From a checkpoint of a small transformer trained on Wikipedia.
Architecture: RMSNorm before each block, no biases in attention or MLP, untied embeddings.
Training: a variant of SOAP for these matrices, 332M tokens, 5063 steps.
Each number is 128 + 24 x the weight over its row's rms, rounded and kept within 0 to 255. Layers, rows and columns count from 0. Numbers have three digits each. The size before them is the row's rms in percent of the matrix's.

# gate: layer 4 MLP gate, 704x256, rms 0.161, rows 379-413, columns 128-255
# up: layer 4 MLP up, 704x256, rms 0.157, rows 379-413, columns 128-255
# down: layer 4 MLP down (transposed), 704x256, rms 0.147, rows 379-413, columns 128-255
gate379 101:101120118154172119163113151126093117112112129161127154127124168151119113168124155155093099149092165150096110073112099162161077126116082097133119144141151104116121141138112111119138137110141109208117129098142119086139127112071091124161156108147141140137072149115121124148124081111147114128126094122118180128147155161158129144118084165159160128080119129157111122119096154124107121139102
up379 099:151168161112144128173103119133189173126144125129116109142111154113106092138176120140113088108138137157099147108156150124120111111133134124105125122087126121184093139124112107119137117135124126131161161123126136100135091099180163126165122124145108137151118107140132159163134107131131133114107150160118127106153116126136135145168136120129166102142153123091145118119096120088130128139110
down379 101:143130125116093111144171146173086134143129133109068126107107098162143179129147094113090115157130142093088112127157150144095152101147148131128173134135120154115106152110085125136118129111125111149136116112145144132135116170136114167114134144150155126122145115124142110139116123091099102124129140154171199095136113137127184159123106120114125112152125089138117116140083124128160138154152
gate380 100:139129128143081137133142146137127113146149145136160110146112081139152123119071121107140142109126144144106088087140114135154116078083129108139145133112141125164148093111113129120104152175166140101154091132127107108125124153074097146140142179164100179129118142099123134115172115138167130104178128128131124131125145142129123134153180124127126119090149156114103139127131117119155148128095
up380 098:117115135116114112126125077177127158121137106091096142075131100148097125159120108130158144128098130106144119105115118155132133115132134146143157132131148134126094107047132104123135082152123185127136151136142135129167134116103096099138101134176103144134160134074108158123110131144123145137155147131115125159131135103112110109174157109125135157092116164125092067100117108136135158162086
down380 105:094135134101093122125091084141119121123157132099143133109172075118133112161115124113132153103141104093140133101118135136159110114115129132129132119116141106158125110138117184183109118075090140104106119150127148130141150112114144090138161134107152085109160116138135125117117086115078143101096145121136128176153097116100133133110145094094128127106120130127151135144099152115118182119156
gate381 100:106115094128109096118091165123106109160120148161137112111134123120121146158126117120163141142123160171095113151136135148106109148133124085137152116151127146142117142131091105163111135118127100112118155071168177115121160138066123151136153113145106117138182092096115151118110116143161130104120096126166169134130163154107114116110127119109102111068122152153124128160158103163125129144090
up381 102:103131154112141121117150135136128114165099159139162100102126183135148161110115126134172174145136129111129129111119123160167147092142108149127115067164123118167065151092077172172129109092137137148111103169154165094137123126133122141156121114087134112125103149202119111139129137140106118150159130109140137104114154107166169118144122165106141093091076154112133121142119143112164150115141
down381 103:137077160166158124103093075133094122107154127157103117138163063125120116098142116122131144129117136112112124112094146140106121128137105147119103115131149103097157141116117134170142150141165104163124144166154160132158104137153178114116105123121114165121141107145114109175121163116117128175125155159122123155123138096154104127118110138132119083100107124138167174095089106126121178143134
gate382 096:107128147143108101100122100149132149136123130123108132119101134109154138096158135059121131135104153115067134073120092158167182152174118131082097127102123152120167106101096112137115126105141121102158109118121115173116122198125110100162131174105119122103098148189160124151140163109145145116141101103113137127124166137116114187097143065129107104162104140110115133131137147152129170130163
up382 095:128156109143116144122115145132131103129135097098128118118133151136157104102093139145148136155156159143111108143129161202130119127144117146112118108149168131155157105127161099118168132148136118105116122154121200094153143085136142117114145141126137123149129081124096205147139100143134099127123103120140117145189138103129132132091077104109123103096139111132126128122088102124097134121110
down382 102:140116177134165114158119128148103138126173084125100148139134125141156116101105140082106137132099160155129106155149158125139118123103110109154144123100159086134130140103116145140113128158138136084123122127150148132138131148115140113120141165128121100100123082138166118158177165158136102130124119137126106129170142096193125122151127155161109123144111144132132152110139118147122145155138
gate383 095:136063114138143119119143124155137155152106093148106099114156143135140119083146160164133137096141128091128116152099112137094146143135130093088107165139127087136117178150143105106171139130102119119149124151166148191102115135092084125093056148153124152132177123121133168104143154123145138159156116105092096151106154111060116162107120160139162132139123130102114116094132128150131143129120
up383 093:142173140086096119144151125095140133131119150112153140083141117094128149142115141130146146123112143161096152120133119117085110103079157146132140115149149149138118097128136163151118130144140139158103161143104089129166112176129147122128104130145139112110117153079152120167150127168121181092136109091162140125133098164141140164116101088117157091101087135111154133157140140141111137099129
down383 095:160075113175117094101095113153159141107122125141144142095133157127128113091135112161168121123165162123142137160113116102126099143142136140095160107134137136140093146138094121079123145115102146173168140185163151180123134128124108116118091146129140143129134132145128120083154162150123168081117131139074127145119135095060151101085068129155148129119107132120134114100160108119130138080111
gate384 082:114126145079134160132149113134149139098114139121177128130151144147108140143113123131149089105093109163084156117124138159136133107112146103145112129058141111135075104158138151098106121173132134146092093129107119151134095119096137136082154112097179121157100172138152152137101144172137106111156148117115132171114145128152138091091168110149104170117129118124103140087126136144124147151143
up384 098:095136154132073152115108102114088138175149124138094185147107142144167121106146107077092143140123144114139098121105092098120171136112110122128160147122152170116148149143146134144139156144167118104144131158141149116118155093146124115152124161153103130130177133104146065148150156125153116130101166127120125120141153146113125144147154103114137137115132123105149121163142113152111086111109
down384 094:092118145092111138108142142125118157102158133124132102154124153158149149140167122118136130120145152094098172159091145140185126119108121152112097167138109133129120123130123156129112130148096133167107105132150128164142157133142145153148148108085159134167127121110195127117105150161137143160113155123122136124159155093111119077126099132156135199138126157150113101124115161138169135079143
gate385 106:128139156124152107087150152086150125117158155129169113155149146120113116110112099079077155126136148119109120103117105153100135129133123119126140100100139129123136149143117123152115141120158120163135169179075128132075103113074120164155129135106080124096126149120141128167126164129141147104117138150122105115121085124135119100110171108138135125154140063106063099109143145119122157089109
up385 106:122139114084135156151135128089158137110122151121172140169111129129126126119155108103120112119167125109089119158153124101097129129146135115129145121111086119202140125144153123118119110138104115146110155149084138154067161133091102165133126139137124108099161137147112148103136133132122175105110140140109121116109127111116084130137111131103119117142132094118091113128133108097106162104124
down385 101:147131141107142182140153142104178130198129146117129136110128132126155127098159079132160142132172136090123148132079144062148120152179126127110114104150110141154127149111144146159130130085103115087113111135053099134134123116120145167122152124144124086115127129098115094100096148139121125135130158164134109155151105144155121161095188135141159098118118098151154143119111125120160120099090
gate386 091:093076115155137120147127152124135112096080172094130170153153139147094091099122095128134095152108127117144115127122148157112149131131104156097106122181132135104129176143169105073176105081144094115132141128132124098095124110157101123145115133101136128122152124142142161122168203112137165105091136125105150117131129131099174092139138130172117110121125153117145103108120135117120142146110
up386 095:057123119139096154130104134150141145127141122122113145144105157098128139143180134194125115155092083112147110143086093183157072152149160162075148085132175096138151137137118107146165129114126132118119121133084113107120126133130137105140114151111128133151103166116104140165134157176117115125147140167167154126116154133112111109122118157165110106122111173147136129098135123141083134098128
down386 096:157102107110147137097129051081084149087118164125116102097159113145121120109139161114124152116111112151115139123108133128093137134094157114098075120143136115133088120136137134111130109131134152149134090089125135184148147129167124191114134108146129125117114122127126136121136150181137109102150171139119115130147155141167119152114161138126083119124104106103135116126159129172136115069136
gate387 100:144111080103115143114088137124133107135116127142154111077141126141141112109070067091137125195158143119138084089108106125136163156110120096136097165144093167121104114108127124158118142148134116113132116116138158105114133120109148160146113141124126112133116138104116094119148109126131058147129109213101111162132117119118136137159191165096125167127163163154160121101103162119149142135174
up387 102:147090120157124121128155103140120133160103164157139120172156122121120105116143105114173112137111103113151122133175116156137145108148082143152099105181120144134119124128127135130119109170152174145128131126137129155098151167154128148118142160147089107133148118124135107116142140162137106140151102112143119139151174166103157147112125151113130149129084146148156156109153075174099077128094
down387 101:121141132109149135169151149092169107131109143147144140167143087134158123131122106081113160136140188158153100125118147137164121113152113109159088121102158136167105116124099087147083148083125139147136087104150110106101123153166134178083080157100142129159174145129128136174093129141097179109132147156141122133148156163122143123107135135116092113183146126132126147138112114123121135135130
gate388 099:134126107117142128176129105106165122137151143152102152127125149122117127132110111121160127113151112141108127111093161115080143150101130095150127124164118141107135105147081100102135104094064139117195127106163153089141154131140108147119113109089119160131103101117097172094134146080141169119150103130111144131172127160149142139073096152162104160136140139121099115118137159124118114094117
up388 104:175124136118107111149163114165126152101124125171102096124120101105090146099121134155089143091122189171124142117143117146121133136175129127131106157102126152132117126124125154171088145110139067168123132097143129130129127131122137127119158123105136136155130141126113113132078129092100128101110127098131108117151102147146124126146156158079118150116150123196120133089127083152143117116161
down388 096:118145128141133086080093134100132159112129160118151159110163118143111093131086115149159137142149119104099129117111116158113051106163091143176124118163127121109158075156119126133133112111114149120117143139136135117150139119116128147169150109128147091130126108109124178094128123112119132081140097110119120115099110104122105134150106085087123143129129138055141164153141178149117133132139
gate389 100:113099091171112168086093138129056117122075086143134127107127144159160148136076102162146097107143121122143121156133136137093128132122119151146116092135104140123123092082081131152117128159109107093130179093118129140142136132149119165088113118105133142144129134152139079119145165091132109142126079125114080145148136132162121136132141104102125156126103120159152106134104124104097132183110
up389 103:141177103141116123136155172111122124141148129089135137129162161124131097118138085113123142157106154138108126123148136124161165137153118149082115139122096129124152127173118139113153115093076119148145138150171101131088134120087126145127078169075127138096150125153132096185144071166123132129134128138126076083128112129190113114128123119158130113165109117100134155093167156122136117086138
down389 102:145177163128118109165148196095103116108102124126169147152105170108152134152121160113189117110137115142133136116091118095178115115147157118142124152145151109113106143120115082122119161132149153116107151119147144134159152116119172162147148089074157123130131137133125109113133115104115143122092120084091120156134137116120104069127114112093149091098147126109111160127135143152108087130105
gate390 110:110118088190156127138095115131118130143123118104093110145122153132108136113153154134148191084131132137148084129162147128110134123157105156139160106131112109148107076142102171143104156109110144095133130145164076121120154114142098116138147169096109137165140121083130143125122116134143159120129151137121174123135137099187149127144159110162149117129108118164142142142107115121125123112154
up390 102:115116097119103121132131097133114110131102110103124091111123161149143170114168159062177116151173131130149082162154144112133123080105136132138162130149096106104104085141111122112116099126115129072106120121134115164151147116120142153129137151109116092140169148129140137104151167163156110149161129092097121088110127130152140165140124130137127153089158151139099098168091171099135154161156
down390 098:135114085125100126156101151133140148096141127108141133106162107141117208166131170143137134133139130154151179148120072134111148119130159166104124118086109142151143158096152136167147147116144112148134118141116154138154122168138115125149124140176119116119131107148117124123104197106166112157099099152129144110140120106123127140153170154126138128117106152101125142117147099130135125114159
gate391 093:183156156137133132136119142121135132104104117117138112121140139145136117148128113143148195143089143119172102134075162139101137116135152130153135163167191150085133090123086113126114118144141145126150093085108165103125137152147167108154119128082158109144151134130145131177119143126138135114160191137135110169140125110147132123118127111138156130096129145087157115122165131151130088137146
up391 103:136168133111103149077116209145143125141138118129128110162160124103115141168118116121157194154172132148099145099096137159105156120107107108140154197134152101117121125105112157116121088153128151124133147159133108220120150115106115096147137123147159176151093086124091155129118144098120163125139171100165126140126109106124146129134137145151134115130148115139101123125148126081093139122114
down391 102:153089093131129145168122090122078130095114129074158121116133144122089139084164126131078159161153110118100100087087124142123122133105165093129133121102078095165143129084151078149175128095114151115111108128152138170129118144138143098125093124127161112193085174133206124119099129096119124133092120129108110127131157120147136155101102113150114088166150119141127108117107128187127152091137
gate392 098:178091151117089155152141100128124104113131119115090096092103145134121107091153095126175085126138173158147101135129120161138141106174135127137179074160102157122133107120132125101140107144142108111141161171178126086130129133048168109151130145115128140156151168110095128124141146128127167118107100132178136133108104166118153087123136128107169068098156141127132133104144120145115131078142
up392 100:136141107109137146166107127092120154170157108123124118107162130134166156096141106128094137154082105113126179134124137082125118140106122097191098125146123102152139175138113079113145151129156091085125132142158082134115145092100144129072112124114195115133136131151080109110155122102130103124134130121134157129124140088126140098124138128155165158108156148143141120128159121138095101131128
down392 101:126107124112143097144116186127161104132107086140097111122115113122112094171121086137157153139111144132103111106170114132068115138105111119160102173106139118143149129152130119099136151146112138164126114116123161108161138151199136112161139127113124124139126041122114146126143152120150105150165097112129149127132144148109165101105176155126120121091124135173084130127157120110109119133128
gate393 097:130147134142139126094114093092140142131151137139111142117110120108192133088143138134152133098100102120142119120099141101108137178105133145131164118144145137102114160122146118101105142066158146135105121086157108111124095086127127111143133132108085113120154140133173095131084141123101163129152118112148164136115120139150124157130113113127108136123142173121156138157156138144160095108103
up393 091:093109082143148141138145160144101096132113144128163138168152117156117091128077129116164145178140130115110106103125088146112119099172129136107098148136179080121110122120187094152149148144147107105127117152113127151138138159149155108112119160083119135115146148173133096169108158143147166146148162125103124094155138140133098106132096116104087115128116129150068121079098098108087145114142
down393 096:119078137127153101148141147092127079118161167113127122159096152110158087128095161113163113132147133131157125106113138153089120117126161143148170173094185056105135167093152104156125120134084106137104143160190168138126110085130119132142147135067108141143117176146102110124116144113158122125144124099113147104090144105156103104162090155133117094157089128155151113134114156163108140123149
gate394 090:108126105140104130166124133122097113100114087123130123090150149130101153102099153153094157128155157150131111162133163093114145133136123128128113135114141145154159134197142151134082115162149127127124137139112095166073162118122164139096118128114092133101193167134137100111126158137165110124129135114114146147123128113076074156136081123137135136146138118116117094130126133111139099105178
up394 096:147107127119098093152101135172110111125176108099117115115139140116171101136142156150130155080147123120088133160125140120111090164140145166120135175148158149169146143139119092140090099146100151112138126110127129131152117152108087152164089163122113148140139149130138132112170169150164168112142164118113168143122149126139089120120119135093144162101144113139117103086101131124114131123138
down394 097:168142141125067153115148133147074137138127124135146148116119145109109153145085143125160127082110152141119168087174133089119178130163137160111121139111129132178138101143139125153142138153107137090129117097105159140137122133155150148124107122162086128139137145112111133176104126113154143145108079116130172123132111145148150092160147100091155110123160073125133081141113138151136158117110
gate395 094:193145151178118145117080146118094161098101077148116102114157115149161104056134040142158174170129132111110153126164138147095122119130115109120113103118131101161163157120119095170158121080136111141114116153157161130145131122129109151131124107133167095156131110161094125138087138119138145131146132098114142146136116119172144155134169101167121135129173123125118130111154123161116133114152
up395 098:152109130138104143087085128136144114108131115092133099103106107087123112103122127122085122155095122129144101147110120101136134089161164123148110125121129130110153158129093081142147095110138117153163100128103120107149118081118092116174098117115123157126160180113113103098103078158113089118163111163171129139126136123158127128132106082159100156157146096119140091086131082131094152134097
down395 100:117152124085143191116149163129128090155097119151124152156122100121123085113132165097118140147158164119184130154083101127103071110096120171176101154129131161098164094125114120161121132105098118126119117132141141137114169119152145122123127115168112129108159099054142117102119129162122101141120123084161108130155099126131135131119155111086134138134118101138118107133097105127149160109119
gate396 103:132107081120103132155130142099159123148148156079118122074133125096154127176153106094137127102116132124154117137157161125140157131135151135110165141107146154175159151132127118132128093185134116141156091133112113157127087153152111141135155132120175162148094094155104108160150154105147083113096101069145129130085131142139080095119100090144126136097133159151110121117128141181140148139126
up396 096:149147102170172088107145116136109111099101144081116124110143095136114104114169142111142134148123167104088101127115124097112098116147137099128178132165105092145139133116128138146084111144066145191086127125124149124121127117124137126153121134101104107118128138125107124124084062143095166114158153101142125129131117139182115118127108150096156158145138138101136153167149105097142099125135
down396 098:107129108144134092146130121137136170100115128168143103145148142141129120150124089150125181122123106135093113157148146145140119122154089173178122136151083151129158120145109106126168122126112125117098118140112128127104165152113131120099128102160115114145090137116091143168115125091130155132128193126159120153155152153102176132170152110107146129198177150115126139142134109091100092122149
gate397 095:133094091115124127123115125129094124103153136113126130145155134134158121101154179104144154117123133138115168112167098141149129098113155181140155091167106141127147129118160110138125134090102139102132137171134163121129112091113085110180075109117081135115150166065142137143179150148102111131126118095086172170090089138123091133134135094160125134097098102140174127111113148126108117119124
up397 093:152142137162111128153120108068125145144114102102118130146122129103169125142113152129114134130103147143114132152137143149180116155116136133120097128139147138147110157095126091141125117133166100147117111180134171127111108154123140143151134155105081136127130171089179131171158198187134148125143127102107160134169130139097117114159124116128124132138087095132074097094178149123113145098103
down397 101:133105113111140122151107134162094134120151141128120093121149131136175151102112132088133176132138121094106138100125098149122119082088186112147153114145098126122151131113135099105122120102093113128130127156115197094166095098147096172097116122123076144096131149094136122150127142114114142155149149096129137175112113138062120110189121111118134160118154140140143103160149190137124165155139
gate398 094:121142145123156084145162136147102105116136188097156145156151134159149125143133138128131166161115130132161146091159133116136107125165099158166085114135138097161117174103103118155131142122108121114099125099135113110120122115125117115130153143152131157059093056132157111114113130083132158097128132130137119129131169117135148135115174107138111108163153146131136142122163093122146134154110
up398 091:132129167119122135134125125140101158119093079179095136139073123143130119116170101104144098134121128137108104102119174190139129136102133116125152131106078130165138136121167125133132141143138073148173116137096127148155146145134094158116125155121109116106126172186162128073177127172133140183109107133160145167124124120105116164112110114142094131102146110107126104157141168096163114126142
down398 095:107100078138140120099128128134140109110123113139150115116150144078178106146150056059147117139131149139107109155141138115102144135101120132118150132114118166134116168101109142106152143139126115112133134129124132159127123137135080152146097123082134170118118123150161174089122114092113121135159155155148124139136090150071125125129080136096117122135085136141138122154139150124103101127138
gate399 100:096093167100132154149108117138151148117129174143103131103095168121172126149123138125110208137133138132144137111145137136125125100126097132109116126112122136102139141140151149148128124147106146132077134150128086113147112134070082105130161124167135173142073158137134126136162124107106136134133104153144167158107138104127096144087142105129092165148173136141153088146154129155135162121113
up399 102:133136119130126149169114127120124135162160172117090137102137126093167172148141128159117111116125124128117119133136103138166140102106172127079118101155150149109148109113129128151121119162129112150120134147132125122132117103136134112104132114131175168086109138137156147154084149109163131130120101135083132109112157134131137158096137117127126157169151163131158107128141098114126135121109
down399 102:128135118154102158163164128102109109140152134126110161152119115136130101133128113109119123118093141138136117136149105160168132121131099116115123152150125144124166116124154098078095133078117111111190098102116173135100125126108132159109121122091131117131127116138130152146115131123138096130128127172130091128137139109139095124122167141126157148097139091125139152147151128129144141100137
gate400 103:136085155143135107154096080132108145144121105145125106136148140123117128155119129102167160117101121164081166064167129147110176109143093136163142118127118110082148128100128135117149120144147142149131121174130114149150117119122118198108156150156113147117156145137113100153162096141134097102139077158101155130148164144159141162127114139099153130140134132124143125092112154124108147156108
up400 094:097108113113101128128129115137154128124119099147128092138151157085084135125155139138121139143100129159110171098149159149113148167111148133166143118099106121107119093113141136159128100103097115126128125150128171130111141143157127171156119161135157152123136155092151149090053110135103136143120116085144143121115150092142094143129144105115174170157141129143148137117162152090130153126146
down400 099:076104112116103138103132121138151125147121150079105149147094123121119131110115133132112159095124090101098138183109130133121117093115166154108109123154083147152155141120116104166133130080137119091104131145073091117121116134136102156121079133148121092154142135124128119112125111116128117107143132159165119107112095162129104110120109068162111096137138117128118131138141139129135161080160
gate401 097:093122158111147169115112153139112133137138117092106104136106097138103108128111166130140130126111121083148114063099110106154165132154084143106141158121138154090111136127111150131120110153157123139135196149184144121122139100146105143141156069102101152123128147132184163148142113105163133092130119137146123142174097148120139119111163116177125144128111133112131113130134157164129107107150
up401 097:114146108124145135113116070154133123106149163128132164144137127139115129089117144143084134141094137141109122098125129137154147115108157117082117109112139166197110127188139101157146087139123137095141105124118146122113130127123172093164126152104189169116169124145123113104104129142098079139168146144144137143113158096095122107187142178117116159107144124117114089136141114145118136146121
down401 099:135108171107143200107142109119160139141124103107150150166163144114146121149179078157087122146105125120124106130128169131118125125158151180108118100128157091164116128156169141148119087140146140108115132108121148128133132097092113086153164098111150124123174113117088133140118149169142069107119143153159107148162138137118142067116175155137129164139118083108129140128151125099107140137130
gate402 097:083095119115143137132144119142205120126131107151130110112141149140116141154107107151114130122136131156132134191145126111112168138123156149152093124152125126175120087093096117091117101145142136096114121146107084133132143122115132121126066149133121123146128108103113114095127155133140144159134122092129091133147162158130122113140145137147123164102176124105101113092149149143128157114150
up402 093:099114130147145154138142148113158132115150138142103136106123128136100122103116109117123104167154116106096154131075120142125150117143127129124148132089110067093135124126084099123135143110179144100115109134114151137119099129082143148133162106138111090120146109153141131100107116150117191135150130131160111120134115145123130100125105137173110140159173104141150144124126174160110108122125
down402 093:122071116106135101126125105135109125152071088113164128126137152119087111086108134127120144063160142099134163092132126133104110104115126098087093119156154138148145156099162098060119137135119088150106104130140143159137140108123123131096121128111126114115132164138161122139120091118100137119066122136116125124136128148095133129098215133147144145131128121105144153146120132113125141188121
gate403 098:114111074081128110139067117192109128152100164121101165098107110116161105117135156125092113127102113116106132114145138122149120106132129100095142138108115126144147171130142174151103127143127129128121107118181116120117105133130087103106137155160080111126097119119149088133127119115131147148074125129089071146099103131113146128181142144136130117109110102128107109093145127131095107149139
up403 093:092110108086143131114112138117150123133136149148081141132154126140154141140117198150097157143116116105141107183110134151145168125148065129107116105090143135178128096137110123101127134114101111115092172134153086133119142105139103104109064144146095195113136136098124111144141110154155165136119114106113129146114141141122116121161135114173158077116123093166079134156170086106114146151111
down403 101:124114143097140140122140134115121109161164140132085104102153129148160141094143111137123132140146136115093132114135133085120164139103088129141112134167141101123169147100131101105163086087125116103114116118118139152111164148126123106136105134163108111113119130081126142079122087151133126106121107087117183142156142145115122095160134134176114134138114126108068130144149103149073123139132
gate404 086:076147110113144140140118120112113132132105125176133136150173125116166102103139100112109153130100164146132128153088154138145095136172131161141115150144133070171114122127138169114114119164149145151113131142188140125162138105108124160107153139126116150101111114141100095155136146132131116112110113133134100111157078122091198150174157121146120128116111126103103085143101140157167133136110
up404 086:127119120132149139115139110135153148161128134118100108176121157143105131122125109162143125123132089164100098193146142113145101158144128112162099121152146136133115165157120181148161162123117143106124142125134150172147114106127125124052152121177101142126137121138122131134154121151094115136079105133127128115128164107111143125152157084098128099089111148107168102168137148137135170106105
down404 089:150082134157132113121079100142158089126143143142124149146103129134104156165155097140154090136134085134118113167164132166108105142128141109118116114127139134126139135142108111158161086129144112094146102171125170142146139130153115125147126119111139138118111148113166115097162135129134136118130136101114079123168191133134126141101146172081109100138126086112137153134125106107127132125127
gate405 094:137146132130156161124108136098151149137140137149100152138113148133114133124130110100137124156159107156107137117105114143136143099128166135137152144155163118131130112133110107111151113174145147122160132128152107161126127167094141114129142170168166127143124100095153093112070142148148160092091094107118116070145105132106164124120104133092128101096109124158126169136130155138125129094188
up405 088:080140152117124114127126130120118080113112175113149051150119129168131114131155108112148114102102096118095138151123147093138135100154155147132167150163161115103119210094141128119140104121136110133162177155126122133117097115125161150134187081144110142146090134103101139112129104164113100126138118158166139170145105111127093135112119128119154132096152113126161107115158137156105117110106
down405 096:126142178112128126137137138147122125122112094074151094134158124158195098143085100102157120155103106118129086123095128146138137132174130172123150120148149122088107128118086131148113135142100134075126116142129116119125118123114135114093148084095145120148132130126149077144101082208161163111133134180166153147151108111139143164091090139112145110146125166127152095117126104131101146134116
gate406 105:100125089178105168113109143127159150136142137084104180135105129096102174149134152150154152156141134123161151119110142145152094146155124127162107148140102124096092146116157133135103170142113140081124114095132132127112120103124163146135157139146113139118166096160125118156083075122095123142124140126131126130105144116170125138092128143137127123158113107158157091153091138124072128191128
up406 101:104115127147150151156171164098111134089134078121103163133131153088121130137108126132165091159124107125110139108097089151139139118110136175124135141116120143139143144146125117164116136118176164166154148160095137171112083152128161169100116158125121140115124101137170144167119126107149113150096099129078141115116159140167054131145164127149107140146161112146104130137128136149076149069132
down406 096:125161095151106178120095124139118124106125134135122154111083121111116193130168172084112093127096180147120091154133143124143144155129117139121118132085152146150121162092145119114155128128107123120165160152155181101084131140139083097121132163053115124138126122156106127101083158155133130169134129158135110127097100142121141127133138143096136169120133148093108153118127092110128116125147
gate407 098:141122159129124156117131154119121125134173137107143116074102132139123147139134125124147160132106137122146149169100094161131098129126156151073117144127104128133115099137099056105127120121172136112200117137146141124169151133095128120129148126102141095118146155119134103163101108149098115128102092139174069142136108109085126141129137122073127136116112128125132086079148110121129102129143
up407 101:124118119119100144148107100120131139166099115135149123123124152105111156150084101119140111102119114096112164133149138141103154120095148141107139127093139116133104100130137085109140153159120082094119150085116124142159143109078106106170116119104144173115119139121115110106111112156112145108085115155093163159124111132134146139129127095130144131174161149096125126124111147154114101100133
down407 101:096165149130095106124158128115148115142097134111109132158145094144183132138119130101137128159130138153113134121139112140099043162105192135133067113114106097135125086097134148141166137147128120090135149108154094073134112108155196117150116142113133100096141103136144129130144104154102130118160105119135089156116115161124139155141098128143100098139134096105148131130134169126134142152094
gate408 103:100100129147087137120107094141125120185099163140085105134126111131095108113122112130130160120143122155194146154144128075111123127135152106175136104151123109110093142128124141112111145140139103061161118152130085145174100167095142148134140104044145101124131105146119125131097137140124105086100103155135088118148145168113121137130147118110104126129153098097136128113101139142141096110121
up408 094:174167144114121144122144134139140119119124121122098134129104117134153143132155147122124152103173125089079133152142143120085151111155094122120105175132153126154120063107128068104152084095100115150141149126135146157106147126147145132138096113166134104123147150129095128127141129103112093148122156128104132141134117112076132126117091124083146138135142187133133136097142129089140120147096
down408 092:114125174094141180121127106114144117141138164165149129145172127156082160097129132149138128152122170151144095148152159126064096143133140156094101135140120185094154146172187173157105146094157114119111122111088149122093118158113150143097136154096108155136137114134200100141155140152130136139112131177155141151128151132149191113135128130139095131098149117153118128147089131173096162096151
gate409 091:129100196143093162114180158148129124123124143120118140141135124129123126146137176124086143122122145111151161129157157113122139132075125122083165127128136121100105150142130152165164153145147100150106145142114116109100143117171185128142139138144114140106143151167142169100137121158169104158125124154144117093129153124127134103205129134130133163125122138146117140128151148168124110115128
up409 089:125139090110134138113066138131191178140098118102129112128138133143114114133160139187134115107148155101122138144138133098061121127096104118121142147104133110135164130087095110144122187109098164157173163118096168132116078148166116117114119162142140111157105119103125122123083125105131128114098135168105101134149127149123146103133152118109125128152081109132188122134124157127099178128120
down409 099:138180134121112157138161106096123097130115099130101128139145143114139137114128146144113097125121110127162138126096141141136116117101131118102157125089101079143103125083136138141116128138095115099132147111127160094119120178129149147132144109137109151129129127175167127160094155127166149133109118116122121129124101156136171103144079120119106139095116141099145120109143157149199113131132
gate410 092:128089102145102139136111108147126116140141137109117121156129120147180116095149051110121092151128140135106112117124161128136118154077119132120121059130099108106121157149105102121152152171143159098125122115131113119136153138148154148092131103139095121103102131162140128119136157120122181129118134131160162128122125144153123101085106139136142169121118116121145127147101175105120139102078
up410 096:161108143103126142101136104114085118158097089073131139135095136124106125194115143132130161170153155151159118134126155071148126122154117152130096134109088144152116112125110148123158158169122141108148181142127099120153125099125144145134125168138110155121103096172087114099100143154148069132124105116147138129139158178141097137122088121157124103101099113104125098123090199113138153113114
down410 098:143127158139104128132128128134171063101085139142088125124120125164174113145123185089146126110109116105184128081145119104161108152161124094133142162122102119196127150144142132130112102162164115113132088162103112108139122081118152163143137131149105127102150166122165118153150084165140113144146109119129137124111127132126116098086151137141112074114090136090161160139113136118139138161125
gate411 097:102090145145127131139119120152104126146130123095101154139107103087095119167139131149126156118109123106151153154132089121147098147119116138121151083114126084097134151086126142168148138087122110105101120092093139180162134118104135107119104062188113155085128132170124124112105120112088129122133154119107153158134128119174171093117109160143140159084151117123147140121112174135129133148102
up411 099:145144098146128134118099080134125152137127112076167126152130136083133139156122117115167153095134129136097111163181137140117103157131110131124116132106130113115163136106156138152132111107166107175132163145112124137102127069161127145125143144175101162087106124125129108110082114096099110167127118074136172147119156147156118111126155122130139134077142141091130110114077159093128134130127
down411 098:078132154108123137113126147115139120122134168158100119120120112150106111091116143127090134156116111087106169098145086102117162103125150136127127160131103059113141119164105083158088138105078106107121130147147106119167138088094125138151115144128082136125121093100118136130138155136167118174121091070106155151107088138141104136125128127105110101095162155137084174142141114177133087147125
gate412 098:137139152122131102123140120138076111176117145082120095128114117138165162143113130131114132127108130151123134116118120125137155146081126093121160117122099104123136126165137122164125150092130111173157143126133154147147118127104093120157128121092114122150082131117119140150113094105118141124067142071116116136157139131079128147126140176138162113152151117118134123080125136128101128135138
up412 102:128108129085113122133126127152146132138143152137140143109147100125151110119122083109149150144124162087113125131100095133124167143112137163093142115176158174128127140083137126136089166112132160088155079151115149097139112094132109142150147135146129143141095110096163123106137086130141129143161164118143126094114099105144114100079164132156117135122142113134102152071121154142143159115160
down412 101:137136118113127142086104096109142144148186119099173159154145131146130156124126138152124114147159145166125122121106118150128140141149130111150150144113177117153112128139145123132129130104148165137123112134126108128180139164162090070136132112137140100165134155132128113144132172103099102122097178166134145112106101162191178118127162138103146137174159129114109141107154091088155133160136
gate413 101:150159112147120087154109096128121154094109091107101113109118149109124101120142138106124101155104089119109168105117150108135118097126111124121118123136103130124094133106113172153130132123112123104187154131113106119091147142146138113101145121129126119156123115102154132138137159088129114126080119149145102117108160117115115115152098115154134120117091132112167098106092185157114153153117
up413 104:121133149092130120153116130125150127144085139121126093159140167124123141159128136110104106133091081113136110137095141112133132094109114127127121149174122132148089102138108100130110119109133144151110170135135139111153106127121142096148166145121114132172099131086112122132128115120139114142127155128125139176131112151033120120154144142135161103112138120128158150141153111138151135110132
down413 101:134121185124130111169137159150137099118130129137135107103162129092113104145127088127140141144154085139175122171111109126061139128158119116088156142143129119113076126127151091143117111125145143176161137123100163118124115170153146132157095120167146156123103049153109136146090110140165137126125146115070105147144113145141130159111102106129101095142166117125134144111146112153109102156139